Part of a small language model's weights: width 64, vocabulary 1024.
Each number is 500 + 40 x the weight over its row's rms, rounded and kept within 0 to 999. Layers, rows and columns count from 0. Numbers have three digits each. The size before them is the row's rms in percent of the matrix's.

# up: layer 5 MLP up, 512x64, rms 0.276, rows 52-135, columns 32-63
# down: layer 5 MLP down (transposed), 512x64, rms 0.273, rows 52-135, columns 32-63
up52 105:527552569484444474444476525514611481459475482473488480517476483438486529495491522477439552484565
down52 112:496489471485565467547504513538411572424490549525456498579475465495468474534496458489450504516499
up53 103:534489537573444575475538497461555468531524432442510511466530552476526528527573497513512465468458
down53 090:489500449491496434543542505459469504490515426529438453505473431544495398459446463465530504404485
up54 109:496434434479572559537505486515535488502481450464542438503484537466487519494457530542427549506523
down54 125:517514531470469541499489519527502509518506490516551547503543563547472532481579575532493522504503
up55 081:493523487486447484495566446508458476498463504557427539459550533505531490506545562493402564529437
down55 071:533602526467528562518543462538503590453503463519416564463523530533465489548476491467465538549498
up56 099:519460543464542511506492506442477514517512493508606473487437453519420511492479424516594520514513
down56 100:538545449454468517556470491568525482486499552512471526477541510495482413582503485441497485471577
up57 084:490478458476423472478424546451507528530458477488537509499482514484515417438511567433525480505574
down57 085:510520541473541509553542601531460573569517456507564566549510518511486481542506522494559484512536
up58 099:549510433552480463551504463462449499576476434538492443507494509504510445501485447518533508457460
down58 088:534566550447429475510481603466549413568548447506449479509496475507487483506483513511566528521510
up59 097:514507456514459469563520533490498508524509507527463500483537472503461486486470466543539468539463
down59 115:547442563547495507431479437417478462394481525501482486486495499529572462508510485465493530467538
up60 103:534490486511497448555497554559531466467490499476537459478483551523447460480459556429506467546475
down60 119:534522460469475586529399463475527489476447500545555468547486549440528498468533506496493489503542
up61 092:535491469478512553492465487542497552499569486468463470549549472541542510448520551431489504520530
down61 109:535502506538455504505494446468489433437505517479548426418494496453499477517477509410509521424465
up62 087:518451448484520508489465415494456475450492525548512455478421481498505486523536520496502502538486
down62 085:497446455520502437541485504489434467495494539516505555575463494481486454545559504485458565445520
up63 099:511531578564512490511479476515511566441567416526529500486495453515507509575490561512539469508488
down63 083:494552520551501534482528520575445459429554504457503494523538532510478570450509499479450506483548
up64 122:486517575534518457517507508578499552564543516435500469440514556506395421553496533478528474491537
down64 131:428505500516525571581449440503517493609460480473549462485502486533520538558522472505493484585500
up65 109:541473480514468512556521529539487467523518539534583466526492479519472449407467460525533565426545
down65 103:500540468504553475519485565471517523491517534465466546472445522518528514478564538438511442508578
up66 095:597471475475515594482549542520496468506539501528490527539516480518524463424524538516479490542515
down66 105:508568508497514520472498473493542459502514483511549508513520493528526474487555535510551483538461
up67 101:582494552552498499487507517508492496537493461520489477527587441481480503604513534552498518403533
down67 090:481506411523489516516462526488426519490548530504494534460496531496493572504493460501498506536508
up68 095:519470443480458515532525543574532501483486573474499536421521488583553478492423472513503519447566
down68 096:422485565485523508461533503499425500464556492554504513529514485495447513438513482532468490426540
up69 090:507515483460478420496550498535441476532460482505471532473547480449489443455518508507474501487485
down69 097:556468531475470465474517492443483507479441491480467509545516444527533485462470475458415542464517
up70 102:550472494537519586486483497476474462500528498450522423501449499446495475582461438484479459544495
down70 118:478473509510479501534545483547501451523458508510425540495565495490610559465456419588483505443493
up71 110:503493476433442520498446517560557496517560459479494497529511486501556509539452427491390500496469
down71 113:465500531488502417474519492569456521461482468472475478461449528485452449490559543557561490509520
up72 094:499525474486459532554463497528577576530503420532556475444521573545503518508537565546533477520459
down72 096:487556526511543537467521499527444494473546562523522490452524459508487492526480475457413519458558
up73 097:505547462490500498525509475548418438551549430572503427503501522539489455509529469527495534548481
down73 109:539516496433494569524441543510546525527462521431553517520449468496474437475525557523568488403505
up74 086:458493589505470508577489545541475497479476533449455450523531492564545510514528441571488535537486
down74 089:487458477511502541533432439462499559487419418470487499448498564493470467554514517584559432499484
up75 085:485518551438549559538473458474477464452583474527483535470511477537450478478427431531529510462529
down75 097:522443440573499510492488483569572502475513521444514466484513530480483435501573517514507517561473
up76 110:607445541478496561450479566531476492471442470495478480480575539418481495563543505520518519521524
down76 118:455488495504508539440543457526521579517511540497465496506502513528414522544513582479560519435529
up77 103:520522534517530529507511469461473452516517498528552499515444554532464506481463484530470429496592
down77 107:470460478503559506461534496413550522409536505514485443466483545548565535438460540540515493516514
up78 107:502418586532504493493516458473459552493496421501523457443535515476532548429522488493442522566476
down78 110:519489421468484464400495582485504421457446510519503470460502534421481507506556528477505476505516
up79 080:477488526530564560533483454489521460443464526466526499482498466465481446508453500464566424436481
down79 074:482512508538572462477518543523461456533499446501423513507424483502557485434427467536456427456541
up80 091:522483459519498408467469557537508457504528422506518465482482479506483465582490606437581506506529
down80 093:506507562551478544468480410448478450521519510525516523511524470473583496422436443540432429486464
up81 103:526488530556518517433570477516463564511501613434543438505475481474514434455429476407524502472498
down81 088:496489448491541554514429449492434460512507487523460544477514509482464519464498520464453431473513
up82 103:513516478531424439558491500536539552549477556527474496481490532472469482522432538482477501501534
down82 105:549515542494475503557504532559590573571476504501472545486469478474471464561500500465507467500562
up83 111:512545554497521471567412502552471534488551485512454552449485435522571482531518477516555518528519
down83 098:501502438460478548517469509509493415530480495525575562486509535511461538535523482457486479519536
up84 113:531451498493485526544501481480465498464541480487475496429526512427464502506539597530558500523482
down84 131:533523429496482531437427478512471490542451552468507561566472511478413493516592495512440517445544
up85 099:517539508482562502525418517537512563491466471477508492422510479438466489554476458456538511513409
down85 103:545457591513531500566501512541522519437510500527432464496455544501493422493512514421429480547498
up86 081:466487497385542534503481498520550478508464456456527411521436505523540576529504502497542445491507
down86 080:477527499465514524553509459478521456494505460488441502535461447526515421519525421463441435522567
up87 089:461441507499521438525556489530496574457568480558474505476513470507508529470510489458517504465528
down87 089:470475497511461409470525432502513498522538413520414502482485464527498505480404445489449475515474
up88 109:542481457546413474540520508527500467446442462473556450617529443508517497510548475489496533528557
down88 108:529471561498515552516470510537445504519457583419454508539483566452478493476512535429431440507510
up89 104:566525550437497501533419472527494389518535541496532488530450406482477507448486562506469507503528
down89 107:470491485508444461505481478506507423468509507447507443419523513469499498421469502471359524492501
up90 098:482522459520491486496509516481495527543545555468534520512493553479470528529446472477462493560438
down90 090:552509429539525460476554500498509569498469473538524571485440460471524515557437503523573469531497
up91 101:454534532441522489506515547484493442528478535486488539488515472514538478558527473515471485450558
down91 099:452513542494433563521385480510500480571554445495451496470475523473468528501501547524595489450488
up92 104:489442451492535500554514415559460480533506524485527571481423513438564454496517528492500581514508
down92 107:550499501471545442553522456494459536455496473440508573557485509517569559491440410490488489499485
up93 110:504466416483449465578516475473438482583443475519540514533501430482544518515495483425533524484494
down93 104:475408519500500476466558498463487579471534521565525585623483489501553532464477493446497508442460
up94 104:422503495472459456500526614515577448517548538498511585510490479484471512464532560527478438461479
down94 108:569550494511463503499560495443526474462512578497525469528446547446537497515571543500487548501548
up95 096:520549490439489465480509515550560466500552483514468488575492429534376561501506505498433491428518
down95 105:528476473605445437462442508467475488456521576486542515538509569456519501441516475438446550556473
up96 086:561526488478495534493481528523532516515529510460540467433577558416559469499489524503571559449535
down96 084:488525536491596543488468541499457501489539440548480533544478436553518533465463484590491525542506
up97 093:536513516471486470486489451513460462478588507546515485474507435519548512512537520533517488481540
down97 107:500500522539495420478451463484500486536500472502466489573509471478419465561416500491441516407461
up98 103:536484530466507514486543566521500490554482424553516468487460442513470500479539470474493538462464
down98 108:527569529446516445443459589497522526481521509448477479555564539536545503484473564505475491438496
up99 107:530549472543503507567480499518459501502446459580491504531487567500458469507536477551457422588483
down99 107:486499438503490449494500497410436507446554478540544507503502563509569583513481528465448514476395
up100 099:500489482467416452486485482452474519550520582472531443472489480504500486453589434502541478525548
down100 105:485487460545508452446538558489517528448589560571464519486442469460516489465484471558472596473555
up101 088:546488490490531532589568512464517498531489534549583459513460534480497477456429509485595530478556
down101 093:524541519490567508530476462429494560489546576550478485494478436483440491539519482473477465442485
up102 103:577536508507482445472524540500497494429482518501444531560495492481446481433529497532523503453578
down102 118:486451492519501496397591532477472469423464507499498512439503498521580490505496467521460477420440
up103 084:451476493533418470534451429477475416509439501472537490444478522466537547523444483411478504538517
down103 090:453489480491474420500499459476561467493542439484467529526478504563521528432490507528451417406434
up104 101:512588449555504450518496541520424502499506483534477505524529443450477469484422472484451539502506
down104 096:477466564472454511539462508487539520493485470449558482518539475493551469488557428556529537505519
up105 110:489414447491460533491447480453508406497484461484519523459532555518439517454520442497518524530533
down105 091:455453490511538500534528474451501525539497423517494510480532440524549488473521545534495525438429
up106 113:517506438447486562549511458508534530435531553485490503551557521485542535468512475516550505570527
down106 118:527541565466518552493499559516522478534507541491547480474491508452479453440538551543502461481468
up107 106:523490446511455525503559530536504521625576470490473489504496539482436540444469453517507530546498
down107 102:556526555492522512522494534576453513624507493506469600530517563535488503500485527529475465427519
up108 082:441483482463508463538458502446524504443533546617534498534519477478508444495459533492569505457557
down108 079:518521546431526621486469515495533574492456554605479531538529549529529481491551525463503443478544
up109 101:478510514515501510508539491533439492515547562561533516481510497499506431549501519479466627532557
down109 093:474452489456466521472438498463568527551445427514460572536579411478573545489476463539544440458519
up110 111:514548475474528456465483591525479486455514494524472508515490400482492439484523458468546493484515
down110 118:485479490522438450597462454563528470496530461539479524499508539543435541479543455541452523527554
up111 091:581464539433519505543434561521505523435438536547520521531494491489531556554519514478583560476467
down111 100:556445450518489544386486476449457506493445476558552466482447505466496443490512569551460481486505
up112 122:474488487571500550477561493509494515542492484520478528482511470536474477505475518486521535448551
down112 131:446499476470482458471530533519479433461489522423525489501488517473484456499520482476499563596542
up113 101:397446539476503519447514468497413538480443486494461462444492527483468456537505477461518576482519
down113 112:472481536500560515477545550525421549469472536496541524454471521426529528488580525495520486487578
up114 103:527501480523464426472559516534464573421524496534510443514473488485494498476435468450453608534486
down114 095:473455490503517510464432512476487434496544491579524499525564522502504492471477415549565419483508
up115 106:535494480460540549572486457511538495464557451543468426568522458552465527451503440523485424504540
down115 117:525563465485495548548557483513518440522483525471525492565570507535508540592504497495453507574498
up116 095:517501491586584517502507564586461522515600498510484512527482546504481503518538468477539545447471
down116 091:435501548523460486405499463441525497437498563557542473519468417458556504534540523522441544520447
up117 114:552509469507523506463465527585540555453501535412483518486501469509507492507425460504523536499573
down117 122:452529552478541474508488482431467515481502470526495510453465424522552569624511505563421510518530
up118 106:519502581413473494494449524504517472553476462577508499436520468440448504514520433469422544465556
down118 107:517577504475506539506550505567444514526457472428507476545544463466504443430497569599528535552495
up119 089:509537543415535491475469505517471461578503517588527523539483495481572510526495448535534524436513
down119 081:549498488524438472486497507478504432463509490483463496499460533456532484516449540506463491527571
up120 101:512487520468472469458484540503537498465559559526488539493501487592459523482523521442498486489576
down120 106:469562481545552512554582509474543509567497476502415495516496589518529466523465485497526530417433
up121 100:520494497466483500573524486455555531532611407470441501563554549491501512503492524469541567476551
down121 109:497500490507484494521474438422439480471499441467499470499492475471509455462461462458426545499445
up122 107:455574446472491476466503538449434520541494474524543523414409516488461524507512475534549498488536
down122 101:517451500511433531521532486486497578569543447471518397501435485482526509453480531511549500516513
up123 099:473574496445492486559448482503532497510487408512478532565526408455519494556488506556557518434466
down123 097:506533459541516439489465495508467507437510497585442490499494542516567494526498453471575503533487
up124 091:562496500529514444568595504522478547536438533494521559485436495492505448487469545474525496531559
down124 078:586482540454454522456487480547480493551492536540503528455438454527519476467516443510544532534556
up125 112:564511524465502466569463514553504414524512521424581498492493459462490508470487529461451507521504
down125 139:504478500523431490469507446484565500505466504505422493508536508586500430536494467475553446466492
up126 072:460385509501352508499535493509529516501509501533502470419528483471525494464518480548471548461505
down126 073:500500542543536479542512484384533504479475493475555573457461441469538511509460499519493474512482
up127 090:542434476510519535560570441559516490570575511484550563571503552503523484527508498493512420517487
down127 101:419500447423504603574487499457483498490555442521523472490556452491538529487484526547504473534554
up128 107:510509457468472507493563488512512467473509526513542519495503507476536519486453466517473477568456
down128 105:474539513505466543469470453534488447419549525425496551553571531491550481554539509517414541453517
up129 101:545511458429484465516519516440564472505460471492467512509512478489506468520544486556487461508553
down129 106:555525435446431487523426471561445497523501446537552449490476480463493477529524536474539519488480
up130 093:477502457577443583541497511547504503457599474455517405525534468530510523535471567493491448516489
down130 091:513557503526462516546507564534505526601457494535553500557539527512495540459507449551470582469494
up131 091:510493540521488514468471514539524584525514517544503551533549507491422506526529525516496601478485
down131 095:452454459493530461501493549454530531471453499503426484490501461434520526546439580550457471479532
up132 102:576550535551544522512527445568477493444535552520544430453497493433596550540517515460514524434551
down132 096:546483479539467509496461549452534485509492495480528544523495531483500532461499522512557513515467
up133 107:559525506497545461518550533511503507482501512607454555508490436525411445533533537484497453435465
down133 107:422450444484472459514483501530499505539544530520513509569456486529501432483555504507504456489579
up134 111:529537480480492482537435463562474429468535506496505478481503507499540467454437523528528540580530
down134 097:481482484471488509511547501405516543569464517470454431490538433528516545548499499481470414454495
up135 076:525513473584450529509534542539453462456600547566486497433470522477484498518520418525493455461477
down135 069:503511495447495498575523482480514594500510443469541493514536494491486495497460501466518583602485